{"norm_place": "pre", "parallel_block": false, "grad_clip": 1.0, "steps": 6089}
Each number is 50 + 10 x the weight over the matrix's rms, rounded and kept within 0 to 99. Layers, rows and columns count from 0.

# q: layer 5 attention query, 128x192, rms 0.0921, rows 0-63, columns 96-143
# k: layer 5 attention key, 128x192, rms 0.0994, rows 0-63, columns 96-143
# v: layer 5 attention value, 128x192, rms 0.154, rows 0-4, columns 96-143
# o: layer 5 attention output (transposed), 128x192, rms 0.167, rows 0-4, columns 96-143
q0:58 62 53 48 49 45 53 51 60 46 47 38 53 56 56 50 53 46 47 37 51 53 52 48 59 58 53 42 71 57 50 52 58 46 54 49 52 45 49 49 55 51 49 47 51 46 47 37
k0:44 48 47 56 43 54 45 47 49 53 46 56 44 57 56 48 53 56 43 57 51 53 53 42 42 46 53 45 44 38 56 49 37 56 35 54 53 50 50 47 46 48 54 47 56 52 52 52
q1:54 54 48 35 52 48 55 51 51 39 46 42 52 49 48 47 50 65 46 47 61 48 56 55 56 49 45 45 65 48 58 50 54 54 48 49 49 49 44 56 52 57 51 49 51 59 41 48
k1:47 44 49 58 44 59 41 49 46 48 51 49 46 50 44 59 52 44 42 56 51 53 48 35 46 49 42 44 49 65 56 60 56 50 48 56 51 56 51 52 44 56 54 42 51 47 43 56
q2:48 45 58 50 50 56 40 47 51 55 54 46 46 43 52 47 47 43 60 45 46 47 43 54 52 50 49 49 56 49 56 56 55 49 46 46 45 53 52 51 48 49 45 45 46 57 50 52
k2:57 48 46 46 45 59 60 48 50 50 46 41 46 48 41 59 52 46 52 53 49 50 53 56 61 49 43 49 54 62 47 55 58 52 45 52 51 50 45 49 47 46 52 54 43 40 44 44
q3:48 52 55 47 50 56 40 46 53 54 51 54 53 51 45 47 43 47 57 44 45 51 41 45 47 50 50 49 59 44 44 46 64 42 47 45 45 50 51 62 54 41 54 52 43 52 50 37
k3:47 59 47 44 52 49 52 48 44 60 43 55 47 54 46 54 43 43 52 61 47 64 57 49 51 55 56 58 44 62 48 56 46 50 48 52 53 40 46 52 54 43 54 54 51 39 47 65
q4:48 56 53 56 51 50 40 42 53 53 50 46 45 52 46 47 56 49 58 51 51 56 45 32 42 56 55 39 54 35 36 57 60 50 55 50 52 43 44 60 52 49 57 52 43 54 54 50
k4:36 44 51 47 51 54 60 50 47 58 53 52 51 50 55 49 44 50 60 59 50 56 52 55 54 51 53 59 52 53 48 56 55 57 46 45 54 42 50 48 53 52 48 45 42 45 49 60
q5:61 44 49 48 42 54 45 54 51 43 57 43 43 55 50 58 60 49 52 50 55 57 41 55 49 39 48 59 58 53 49 49 43 48 54 55 52 57 55 41 39 52 45 40 54 50 47 47
k5:51 51 48 60 43 58 67 48 54 43 41 45 48 38 67 52 57 45 60 42 55 50 50 52 51 46 50 48 51 62 33 54 65 54 54 42 51 49 46 63 45 67 55 47 46 53 38 56
q6:61 45 40 56 49 53 50 52 45 43 41 54 51 35 53 51 42 62 46 54 48 41 52 53 49 47 50 53 48 52 40 58 49 67 48 55 63 52 50 42 43 51 56 56 61 42 60 57
k6:49 55 52 50 58 48 40 39 44 53 41 58 57 57 47 52 59 48 48 52 51 51 57 53 40 57 57 49 62 55 61 60 41 55 51 47 54 58 48 53 45 51 48 45 56 50 58 58
q7:50 45 45 62 53 36 45 48 33 46 49 42 42 34 66 56 44 51 41 44 43 49 48 53 52 46 58 56 60 57 53 50 35 59 50 55 58 53 44 52 51 47 64 48 54 33 56 43
k7:50 53 45 52 52 48 58 46 55 56 44 36 48 53 27 60 50 60 44 54 47 46 63 59 45 51 39 52 52 54 49 43 51 52 62 62 50 52 52 53 49 53 66 57 79 49 41 59
q8:54 45 27 33 41 66 68 60 61 60 51 72 62 64 40 54 44 52 61 64 45 64 54 47 63 45 54 64 35 40 48 55 51 48 53 49 28 48 39 58 57 44 50 66 35 41 55 35
k8:53 61 44 51 60 57 53 43 47 52 62 46 53 56 39 40 57 65 54 60 56 52 52 51 61 52 50 56 52 50 44 56 53 47 40 51 54 62 51 30 64 37 58 45 65 41 57 54
q9:46 38 47 45 45 32 37 48 59 56 58 63 57 41 53 54 77 50 55 49 31 47 46 52 56 47 59 63 53 58 71 56 46 47 57 61 43 56 51 45 54 44 54 51 52 47 42 33
k9:52 33 48 46 43 48 53 39 50 56 36 65 66 62 66 39 48 56 56 47 44 51 74 61 48 71 59 51 63 47 56 54 57 45 51 54 63 59 47 46 44 39 36 59 51 61 56 51
q10:57 51 47 48 43 49 38 54 30 57 51 48 47 47 44 36 56 45 49 53 37 74 34 63 44 40 60 69 55 65 37 49 56 47 41 46 33 74 52 53 58 53 52 29 39 64 72 20
k10:51 37 51 52 47 48 30 52 53 53 57 53 42 50 33 58 48 44 57 56 52 28 54 55 44 49 53 76 57 26 48 60 50 38 40 31 39 52 47 29 41 32 45 43 40 59 49 16
q11:57 57 55 33 73 53 45 43 39 35 45 40 57 52 47 38 62 42 57 65 59 44 56 54 40 62 49 45 55 33 39 54 50 69 51 50 47 57 39 49 49 47 43 64 51 28 57 62
k11:52 46 66 36 64 60 47 66 53 49 67 51 60 50 52 47 50 59 69 60 34 44 32 71 67 53 52 63 56 55 56 55 47 63 43 46 54 50 47 70 55 59 54 49 60 43 34 55
q12:39 60 50 52 46 48 36 43 66 43 53 53 40 66 46 46 61 43 61 50 44 56 46 54 42 48 44 47 59 41 40 53 49 40 36 45 50 49 34 59 36 43 48 50 48 37 75 51
k12:42 50 50 42 50 67 41 26 65 48 51 60 57 43 41 48 44 55 47 36 31 49 62 51 50 51 43 53 55 46 46 55 82 46 63 50 36 54 61 45 50 43 47 62 65 53 33 49
q13:56 52 38 35 41 49 75 54 64 36 45 57 69 46 60 46 50 55 46 50 68 51 53 39 48 34 60 45 50 47 35 43 54 50 64 61 46 44 41 43 45 62 43 42 57 38 31 62
k13:49 26 57 35 54 38 63 40 61 58 62 50 43 32 45 53 56 35 56 40 26 48 40 33 44 48 55 55 49 63 35 38 53 46 64 36 58 48 58 54 42 41 55 36 71 45 50 54
q14:52 51 52 56 51 57 36 43 52 56 57 49 63 53 42 52 52 43 56 43 69 56 49 40 31 48 64 53 53 54 38 70 59 50 41 61 61 50 42 42 69 58 60 56 47 59 43 57
k14:36 53 45 61 49 47 30 36 48 54 50 48 58 64 44 38 45 43 43 44 41 44 45 63 59 46 60 56 50 47 59 44 40 56 42 39 55 55 46 51 43 46 67 50 48 54 44 55
q15:71 54 52 51 49 40 45 64 67 55 51 50 47 58 59 55 55 55 53 40 40 49 55 46 52 51 50 57 52 59 45 56 45 57 49 49 54 48 07 43 62 64 64 63 46 77 58 55
k15:51 70 54 54 30 60 38 68 41 37 58 44 46 38 47 58 50 38 36 53 56 59 47 35 43 59 67 47 49 55 47 53 34 54 41 51 46 49 47 54 55 63 62 48 42 55 41 52
q16:51 51 47 59 53 57 54 51 45 57 47 54 51 50 51 55 43 36 57 60 49 47 46 60 45 56 48 53 40 48 52 51 51 47 52 52 49 52 55 46 52 47 44 49 52 39 50 43
k16:52 50 54 47 51 55 53 50 46 51 48 49 44 54 53 49 59 51 47 48 52 45 60 56 50 48 42 48 50 60 38 59 54 54 46 44 49 54 47 50 50 45 48 54 42 53 63 53
q17:51 48 40 50 46 58 48 37 54 55 56 52 48 46 45 47 48 54 56 56 45 61 46 45 49 50 49 47 49 56 51 49 67 47 51 44 44 50 46 56 55 41 50 51 48 47 54 52
k17:50 45 55 48 54 51 53 48 45 55 58 48 55 55 54 51 56 52 46 57 43 42 51 55 56 50 45 46 55 44 55 48 43 59 43 57 48 55 48 45 48 59 51 45 44 52 45 56
q18:49 38 50 62 50 55 54 47 55 61 58 58 49 45 67 62 53 52 56 56 51 58 50 58 43 55 49 60 36 54 42 60 45 49 40 47 55 56 48 49 46 39 49 53 43 40 63 61
k18:53 56 48 50 48 45 53 57 62 42 50 46 49 47 57 49 46 46 54 45 56 46 42 54 53 44 56 54 52 45 49 51 51 39 54 40 48 43 47 57 49 53 47 56 43 57 51 39
q19:53 43 56 48 49 46 47 51 54 56 53 43 55 46 62 56 51 35 57 44 48 49 49 56 47 47 38 48 52 62 46 51 52 37 45 51 57 56 52 43 50 41 43 48 46 52 50 36
k19:50 50 46 45 56 53 64 56 60 43 59 45 42 41 60 62 44 46 57 51 57 55 43 62 59 34 44 58 45 59 37 53 66 53 53 42 49 46 48 64 51 53 49 59 42 47 35 60
q20:44 50 52 62 54 47 55 55 48 58 55 42 42 50 57 58 48 44 44 64 48 50 46 54 44 56 53 56 64 59 50 58 54 41 60 56 51 58 37 46 55 49 57 49 47 43 56 33
k20:45 49 53 48 49 55 64 52 52 54 61 47 54 46 49 55 41 60 48 52 48 55 47 54 46 41 44 51 48 49 43 52 53 46 59 51 42 44 42 61 51 51 50 59 48 42 47 58
q21:56 52 46 55 51 50 56 50 41 43 43 47 46 40 48 39 49 61 39 54 51 35 43 53 58 50 48 60 56 59 52 48 54 70 51 57 55 52 52 41 50 53 54 45 64 48 41 55
k21:50 55 58 50 50 44 31 40 43 59 48 51 58 58 44 43 63 54 42 58 53 48 57 48 42 66 54 36 69 47 55 48 39 49 56 51 51 54 50 48 45 54 50 54 60 45 53 44
q22:41 51 49 53 48 51 41 43 56 50 50 60 51 50 49 57 49 37 52 50 32 57 48 53 43 58 49 44 51 59 61 50 57 57 45 59 45 52 55 56 50 50 57 53 46 50 44 44
k22:53 50 52 44 62 55 46 35 37 54 49 64 53 63 58 33 60 54 43 71 44 54 56 54 50 59 59 45 54 53 48 55 42 58 41 36 56 45 48 46 56 52 42 56 40 51 57 42
q23:33 56 64 51 64 40 49 49 58 63 50 61 53 52 49 43 44 34 49 49 55 46 50 51 51 55 50 45 35 70 56 40 59 45 45 53 45 50 49 61 63 54 54 53 46 62 49 52
k23:50 55 60 54 56 53 42 41 39 59 49 60 62 62 23 49 68 60 36 58 46 46 58 46 43 58 51 38 57 41 74 64 29 46 44 51 53 60 55 41 45 49 52 57 65 51 46 47
q24:47 57 51 51 43 41 68 54 49 55 52 53 48 47 52 53 49 31 36 53 56 50 46 54 56 47 56 55 55 51 57 50 44 56 58 53 52 47 38 53 59 43 58 58 46 65 39 59
k24:47 48 49 31 42 67 68 62 63 55 59 35 65 40 49 53 50 64 43 55 60 50 40 34 70 51 44 50 37 50 49 55 65 44 32 52 42 61 58 49 42 47 57 51 50 45 63 28
q25:45 52 52 55 50 55 48 52 51 35 54 50 55 39 37 56 67 60 45 51 32 55 46 52 46 29 58 45 33 58 52 54 47 69 58 60 43 38 52 45 52 37 52 39 41 44 30 41
k25:52 53 51 37 58 42 53 40 55 56 44 54 54 48 44 67 56 49 64 42 63 53 40 47 49 52 50 48 63 61 65 46 58 42 47 52 38 48 63 56 55 41 59 48 50 55 51 55
q26:33 56 48 63 58 42 27 55 50 49 61 42 71 58 44 43 42 34 52 48 55 55 46 33 36 53 43 49 61 50 38 50 55 34 47 55 45 52 39 61 39 42 39 30 52 69 46 44
k26:59 49 46 57 39 42 06 47 29 54 37 40 57 40 44 58 61 45 45 53 57 56 65 46 60 52 52 46 50 60 45 40 56 51 53 43 49 48 53 46 51 47 53 53 52 55 55 35
q27:53 64 49 58 65 60 43 52 64 33 44 42 43 54 53 55 53 27 59 73 35 60 59 56 54 57 50 50 42 50 50 41 57 47 52 44 67 59 64 53 25 53 42 62 34 40 47 55
k27:45 69 54 52 50 47 59 54 54 50 36 35 42 52 50 47 44 48 36 61 45 46 57 63 37 44 59 39 67 51 59 59 38 46 54 41 57 49 51 58 37 49 48 52 39 59 44 58
q28:53 56 49 51 61 42 39 40 39 40 53 49 56 33 53 68 47 59 40 55 45 48 56 58 30 51 46 50 48 44 56 46 51 48 45 59 66 51 67 54 55 60 56 54 55 42 66 21
k28:43 48 44 48 56 48 34 47 41 52 55 58 52 55 43 49 58 67 52 51 38 66 41 46 52 53 53 61 40 48 62 52 50 46 45 41 64 62 44 45 59 69 42 48 40 50 52 55
q29:46 47 39 50 47 55 56 62 56 46 39 59 77 59 55 54 41 70 62 66 61 47 51 53 45 54 47 58 58 47 53 46 57 45 47 48 45 43 38 48 69 48 60 42 50 60 43 21
k29:43 52 44 34 45 51 71 60 41 53 39 47 53 62 51 41 47 62 50 58 46 41 57 32 45 48 55 52 66 78 45 52 41 49 32 50 42 48 51 65 36 53 38 52 58 46 45 15
q30:45 50 49 60 43 31 44 50 54 42 53 47 64 38 54 39 15 50 57 60 54 45 51 49 46 48 43 57 52 61 44 56 49 70 52 61 55 39 44 45 21 36 62 68 50 67 54 46
k30:41 53 48 61 51 40 51 51 66 45 49 39 48 44 54 42 41 56 52 41 37 55 50 54 50 40 35 54 46 47 55 46 48 54 38 38 42 48 57 42 41 54 31 52 43 60 68 64
q31:48 63 57 55 42 47 40 60 45 33 44 40 52 50 69 41 50 45 52 61 41 54 56 41 65 43 58 19 48 41 56 43 53 46 44 44 67 65 28 46 45 47 47 40 58 62 64 51
k31:51 63 54 61 41 50 43 57 54 58 49 47 49 73 55 50 50 58 44 54 47 75 60 52 51 61 68 47 56 18 49 51 48 50 48 46 52 46 54 55 51 51 68 41 62 54 61 54
q32:60 53 49 41 57 61 72 57 57 61 56 64 19 42 38 52 53 32 48 50 40 49 53 49 61 43 58 27 33 44 46 38 50 44 34 56 41 49 39 53 45 54 52 42 52 57 49 19
k32:30 43 54 52 46 41 83 46 68 50 44 61 33 35 45 39 63 43 71 65 75 59 58 63 42 63 54 56 44 37 49 48 45 43 64 47 45 57 52 46 40 42 52 47 45 60 41 22
q33:46 51 35 61 51 26 35 61 56 43 49 40 70 61 46 55 40 55 41 44 44 49 55 45 49 57 55 41 59 59 58 53 51 65 49 45 47 52 60 48 64 31 44 54 56 47 62 46
k33:42 37 43 58 41 37 23 52 45 45 48 29 47 63 61 46 38 48 49 45 62 68 56 42 57 36 43 39 62 59 52 51 48 45 44 53 40 44 56 50 49 38 46 47 48 50 53 37
q34:68 58 57 50 43 58 35 41 47 53 51 48 43 57 30 46 48 47 59 42 50 44 58 55 54 43 45 57 62 34 47 60 41 44 52 37 21 56 56 58 44 42 44 59 67 54 37 58
k34:42 67 52 57 24 47 39 50 58 43 47 52 45 56 25 65 54 59 48 42 57 38 58 45 46 58 34 63 59 38 30 55 31 60 60 37 42 56 56 48 47 42 36 40 47 41 32 51
q35:44 56 41 49 69 43 59 46 43 52 52 37 27 46 44 53 41 59 53 41 58 51 49 55 40 51 54 49 63 46 43 57 47 46 65 49 50 44 56 51 49 49 41 51 35 53 54 28
k35:47 40 42 65 51 51 62 45 58 49 49 54 50 61 43 61 47 47 44 47 34 35 37 49 48 43 33 61 68 38 33 37 37 44 45 64 52 56 44 34 64 47 38 55 35 50 57 48
q36:39 44 41 58 77 52 60 44 72 63 58 51 28 46 33 37 45 73 51 55 54 40 56 46 54 56 19 51 50 48 52 42 59 44 46 44 41 53 62 55 51 58 44 38 53 66 59 65
k36:51 57 51 36 63 62 52 48 67 50 50 36 48 42 58 52 46 51 58 58 44 32 43 56 47 59 18 56 41 49 65 60 54 64 46 54 45 54 50 34 56 60 54 44 57 45 41 45
q37:44 64 30 54 31 65 43 49 53 58 43 37 28 31 55 43 51 46 51 52 62 44 47 47 56 70 51 66 45 62 55 71 63 39 65 47 43 55 58 49 69 38 45 35 45 52 45 47
k37:53 45 44 36 51 51 30 55 65 62 27 56 45 40 52 26 53 34 43 62 53 51 59 56 57 35 45 65 55 53 29 49 46 54 64 60 54 46 45 29 48 59 58 49 39 52 44 43
q38:36 42 65 63 63 48 43 61 45 58 47 59 68 39 63 51 50 51 56 46 51 48 59 48 48 41 55 54 56 54 44 59 41 50 46 54 57 46 42 50 41 58 45 62 44 60 47 42
k38:48 36 53 58 38 63 43 37 50 48 69 49 61 47 44 52 50 52 58 37 48 38 58 47 48 63 55 59 52 62 72 46 38 46 53 34 54 36 47 56 55 54 60 58 50 51 54 69
q39:60 44 56 65 62 57 56 49 50 45 52 44 43 51 53 51 50 46 43 58 44 41 47 46 67 44 43 61 41 65 46 50 27 47 38 41 42 46 35 53 48 46 43 57 65 41 44 65
k39:35 54 57 52 64 50 49 47 60 50 50 57 50 45 39 72 50 64 53 58 50 50 48 38 40 43 55 49 26 45 57 58 52 51 47 49 47 53 40 47 49 41 55 48 45 40 52 57
q40:48 52 41 39 48 72 42 49 42 55 46 48 39 48 53 45 58 44 31 55 45 51 49 48 43 39 53 57 32 32 40 56 62 40 52 50 66 58 22 57 56 53 42 48 37 50 61 64
k40:58 43 48 55 55 43 65 46 53 47 49 52 43 43 42 39 51 47 50 46 45 55 63 41 67 52 48 48 24 38 32 36 45 49 50 52 35 54 45 54 45 46 48 46 46 49 48 61
q41:53 44 66 57 60 47 57 43 39 63 54 65 56 55 51 39 51 65 49 37 70 41 60 57 48 65 48 38 49 69 35 50 46 46 42 46 48 58 54 50 49 52 53 38 53 40 51 77
k41:51 43 56 47 53 49 75 50 35 51 53 44 50 58 58 51 49 65 48 45 53 64 70 32 53 45 53 44 54 48 54 54 38 56 34 57 53 47 54 31 53 72 45 55 43 40 45 61
q42:44 41 42 40 54 65 64 59 43 43 54 57 56 57 48 54 42 67 63 47 64 42 58 43 57 38 64 53 50 59 36 54 54 47 51 56 47 65 52 45 54 27 56 72 58 62 23 46
k42:45 40 55 32 41 54 87 56 32 40 63 54 52 55 51 49 52 61 51 32 48 54 44 60 41 55 43 43 49 46 19 64 53 44 38 40 39 43 50 50 43 61 58 56 56 48 55 27
q43:59 46 58 34 54 57 64 63 68 55 59 46 76 48 45 63 59 47 67 35 64 41 53 49 57 53 43 54 74 71 53 53 52 60 48 64 40 65 53 51 33 57 49 63 47 42 39 67
k43:51 61 49 45 38 61 60 62 49 49 68 52 61 52 47 54 52 52 52 41 59 49 51 47 57 57 31 52 74 53 53 48 49 58 56 32 42 51 56 50 56 60 59 36 35 40 63 46
q44:61 52 61 60 44 34 48 45 66 65 51 54 33 53 62 53 56 51 49 41 37 55 51 44 46 49 67 53 55 47 43 46 57 60 48 42 43 51 65 43 42 60 37 54 49 63 49 38
k44:44 65 53 57 55 47 53 56 60 50 41 51 46 44 32 54 53 53 34 50 47 45 36 66 51 40 46 57 59 56 52 38 63 53 87 53 53 46 53 52 57 44 47 49 54 43 56 41
q45:47 51 59 45 61 33 53 52 62 39 52 49 59 32 61 52 54 52 54 56 42 43 43 41 72 60 61 46 62 55 43 50 53 58 64 57 47 55 56 63 42 68 43 31 51 31 41 54
k45:48 52 39 51 47 50 64 49 56 42 58 57 49 32 64 49 51 40 45 56 65 42 44 46 50 36 57 53 65 52 67 46 50 44 41 66 30 38 56 38 56 42 54 35 41 48 48 25
q46:58 62 79 30 58 59 51 57 46 50 42 60 58 67 61 57 50 73 39 57 51 53 53 48 44 27 60 38 55 55 31 36 44 61 47 61 43 43 46 57 58 36 43 56 56 63 56 59
k46:50 37 47 28 42 60 42 57 29 50 48 63 47 57 54 54 40 66 41 46 49 52 53 35 53 52 42 43 40 61 45 42 60 43 51 29 47 50 47 59 47 25 34 48 36 60 50 59
q47:53 42 61 43 49 51 41 49 38 44 42 40 40 43 54 46 73 45 50 46 70 52 41 42 45 94 47 33 50 40 40 57 49 31 51 46 54 42 51 43 52 36 39 54 48 51 57 47
k47:45 47 54 52 47 48 16 47 63 45 38 41 44 44 58 56 46 57 39 63 44 62 61 41 45 52 74 53 60 43 46 46 68 60 44 59 47 41 55 55 55 51 33 57 48 35 56 37
q48:58 47 60 55 46 47 68 57 62 36 63 59 52 46 56 51 59 35 49 56 33 50 54 52 62 50 40 53 60 29 50 44 55 51 45 35 51 49 76 43 71 47 42 34 52 58 60 47
k48:37 57 43 52 53 50 65 59 51 50 48 53 50 39 33 75 49 46 56 50 52 54 46 34 25 60 46 61 71 27 70 51 18 49 50 59 49 51 54 40 53 60 52 49 60 68 43 50
q49:50 40 44 62 45 30 61 74 58 36 53 52 42 46 45 60 83 32 46 51 57 35 55 46 39 30 38 61 48 61 54 55 61 45 50 47 59 57 68 55 41 32 44 41 49 73 46 49
k49:56 54 60 56 47 45 63 58 25 55 45 44 49 32 53 47 30 36 58 49 41 48 53 53 47 49 49 62 57 59 54 59 50 40 56 65 54 46 46 49 50 57 50 42 56 54 47 51
q50:49 62 74 44 48 65 83 55 76 60 53 65 57 58 43 56 65 41 53 48 70 34 51 51 47 45 57 42 52 41 40 63 50 59 53 52 47 33 58 47 37 56 54 29 48 65 60 53
k50:44 45 47 40 61 57 52 43 61 65 59 52 62 52 32 37 48 41 44 61 34 38 58 49 57 40 43 55 29 50 55 53 64 41 35 75 64 49 52 53 47 60 52 49 26 45 44 52
q51:57 45 59 58 50 52 60 54 47 46 47 55 50 51 38 60 57 42 62 57 42 50 48 36 60 71 46 45 52 51 44 41 65 47 62 42 36 48 35 59 45 59 52 54 58 50 63 40
k51:51 51 61 62 58 52 48 61 80 43 58 36 42 55 68 44 47 56 40 43 72 43 62 33 50 61 51 37 60 44 35 47 64 42 44 40 41 49 39 50 37 50 64 47 59 54 35 48
q52:30 48 33 62 45 55 64 61 43 51 49 59 50 56 60 55 44 47 46 54 41 50 59 45 62 47 43 47 44 54 49 61 43 61 55 57 40 53 33 54 56 52 36 49 43 59 51 66
k52:39 57 30 43 54 48 44 44 55 49 49 63 33 40 57 41 43 57 56 56 53 48 49 42 59 45 36 63 63 42 49 30 49 60 57 47 55 50 43 64 48 46 69 58 49 55 47 59
q53:54 57 33 56 55 50 48 50 63 43 48 58 42 60 57 43 30 52 45 27 36 40 55 53 45 44 48 40 65 67 52 53 52 75 54 43 60 49 46 45 41 70 44 41 61 55 38 78
k53:56 66 41 57 53 47 49 57 73 48 60 72 54 58 39 47 42 55 51 34 52 40 48 52 32 49 47 46 64 44 37 47 46 36 45 48 56 52 47 57 55 58 43 54 44 51 41 38
q54:31 59 64 48 45 59 44 53 38 46 45 50 47 45 45 65 64 56 57 47 36 62 60 52 45 43 48 52 63 46 55 44 43 32 58 50 37 59 50 48 18 53 53 51 41 22 58 61
k54:47 62 30 48 51 57 53 40 42 37 74 51 42 40 65 47 48 59 46 52 68 54 61 57 45 54 54 47 68 45 61 46 60 52 52 43 38 50 63 51 46 37 49 55 70 34 49 66
q55:53 44 53 60 61 74 39 61 53 30 55 30 59 48 44 51 54 61 51 33 66 59 48 53 38 53 43 53 56 52 54 35 56 49 54 38 56 42 72 54 63 61 41 53 50 53 41 68
k55:49 40 50 61 57 50 25 67 59 37 61 36 59 56 56 31 39 45 52 38 45 49 48 44 43 77 40 37 52 51 42 60 51 42 51 45 62 58 46 55 41 42 47 43 64 48 54 44
q56:55 61 43 49 46 60 51 48 74 60 45 36 79 67 60 58 38 62 41 55 59 45 38 38 54 36 48 51 46 40 28 62 59 57 49 58 39 48 59 57 69 45 50 55 66 37 43 35
k56:47 43 42 46 54 58 25 37 52 58 53 45 55 55 28 61 48 52 50 52 46 64 51 40 52 51 49 50 44 49 34 43 39 60 56 44 31 54 48 56 54 55 55 50 57 43 58 47
q57:49 41 39 42 50 38 56 53 45 30 51 63 68 40 47 44 55 60 50 56 63 44 58 52 49 40 54 57 46 50 36 49 51 43 44 62 50 49 43 54 34 42 47 47 57 43 54 47
k57:70 46 60 37 45 28 64 53 56 51 51 52 51 26 41 49 55 44 35 60 49 60 52 50 62 52 51 61 62 52 62 47 52 45 55 50 39 44 48 45 55 35 40 50 52 49 48 69
q58:64 53 65 59 58 38 59 47 27 48 58 60 38 48 60 55 33 38 45 61 51 56 62 52 47 51 56 49 67 38 62 44 59 38 46 53 61 44 45 55 60 30 40 65 46 53 50 43
k58:43 45 49 65 51 43 59 65 38 55 56 52 48 46 66 70 49 50 44 50 47 47 47 36 61 53 59 46 66 51 49 54 52 67 52 33 57 53 55 42 48 47 40 51 35 48 48 25
q59:52 39 69 45 34 25 38 51 50 52 52 53 44 47 55 50 44 42 51 63 49 54 50 44 46 51 52 58 57 46 50 64 46 61 66 53 46 46 53 52 75 36 56 52 59 44 41 62
k59:49 46 47 56 52 44 34 51 37 59 54 61 48 45 45 58 46 41 62 40 48 49 45 42 54 50 46 53 61 48 46 65 73 56 45 52 45 36 48 56 60 37 52 47 61 55 47 74
q60:53 60 55 45 44 50 51 46 51 49 55 64 34 49 48 39 49 47 43 45 48 58 53 49 51 45 60 59 42 53 44 50 55 52 49 32 63 50 55 56 27 55 56 38 48 44 46 55
k60:36 45 53 49 52 53 42 50 45 50 50 73 38 56 32 63 51 39 51 52 54 55 41 83 40 55 53 51 54 58 36 46 61 59 41 57 51 47 52 57 51 55 50 49 61 46 58 44
q61:55 57 47 48 39 25 63 46 56 57 45 45 30 44 55 51 48 44 55 59 57 47 31 53 43 49 43 41 54 60 54 54 29 51 60 51 69 58 39 60 71 61 42 68 49 25 56 59
k61:58 40 39 53 42 47 53 61 47 54 58 54 41 65 37 35 49 49 40 53 39 60 49 48 60 43 34 39 44 49 63 53 49 54 52 50 51 53 65 30 53 46 49 56 42 43 49 65
q62:47 38 54 65 39 32 31 57 40 49 55 55 31 52 44 47 62 46 60 49 51 53 46 52 48 50 62 43 52 29 45 52 41 65 45 59 45 57 49 59 54 56 59 45 54 62 43 75
k62:41 57 55 63 55 51 36 38 53 60 53 45 47 24 55 57 54 60 50 45 45 63 46 27 48 55 67 63 50 69 40 40 49 46 57 53 60 53 49 48 47 47 64 57 37 58 33 41
q63:51 46 55 63 41 53 54 70 40 43 56 65 50 39 42 44 35 44 43 41 49 47 66 54 45 52 60 41 36 50 66 48 44 28 47 58 40 43 23 34 57 47 57 37 47 50 31 57
k63:52 53 38 55 46 48 67 49 52 56 57 44 52 46 34 36 59 29 53 32 46 59 56 57 67 53 63 49 51 59 64 57 49 58 37 26 51 49 57 55 62 65 36 50 66 51 72 48
v0:59 56 48 40 45 52 41 40 53 42 64 47 44 36 50 36 41 54 47 54 49 43 65 40 44 33 43 54 41 62 53 56 52 53 61 60 58 65 61 58 50 50 50 51 30 43 62 45
o0:56 59 56 48 45 54 22 49 47 39 64 42 43 35 53 34 44 46 47 51 50 33 62 46 46 38 48 42 40 64 47 48 47 44 45 64 63 61 62 63 55 50 43 46 35 46 58 50
v1:38 53 61 46 43 42 48 44 49 69 42 51 62 45 49 43 41 37 58 39 50 42 46 46 53 53 52 58 52 49 50 32 43 50 50 50 36 57 54 62 37 60 56 71 55 36 33 45
o1:36 53 61 39 40 41 46 38 43 66 40 53 64 44 56 50 33 37 63 42 56 44 59 51 54 60 55 59 49 55 49 42 46 54 55 48 38 52 56 63 37 56 49 75 60 40 31 41
v2:56 54 42 60 58 48 52 45 57 52 51 49 57 48 47 61 47 41 54 58 49 56 58 51 40 45 62 39 56 54 66 59 42 51 46 33 36 55 33 64 41 47 57 30 50 51 51 45
o2:54 64 38 58 49 55 55 49 62 43 50 49 61 44 48 57 47 41 52 56 44 60 52 51 40 47 71 43 54 53 67 59 41 47 48 40 37 56 28 65 36 46 62 28 49 42 50 37
v3:60 53 59 51 55 53 46 80 34 50 35 59 57 42 34 50 51 47 47 37 46 54 53 56 57 38 46 46 41 47 53 54 57 42 53 51 49 48 46 45 49 57 79 51 54 55 50 49
o3:54 47 54 44 50 50 43 77 34 49 36 68 56 34 43 55 49 48 45 43 50 50 69 51 52 48 49 40 38 52 50 60 59 48 49 56 49 44 58 48 56 61 75 49 60 59 49 37
v4:39 46 38 53 44 51 43 48 57 45 43 58 56 62 55 58 61 48 43 45 50 34 40 53 39 49 60 59 28 50 55 66 49 40 61 57 43 41 53 50 48 47 60 52 51 60 35 56
o4:38 41 42 53 40 46 13 53 52 47 44 61 59 61 60 58 58 56 43 45 49 49 45 55 43 50 66 56 32 43 51 58 48 34 51 55 41 36 54 46 46 57 60 52 50 65 32 63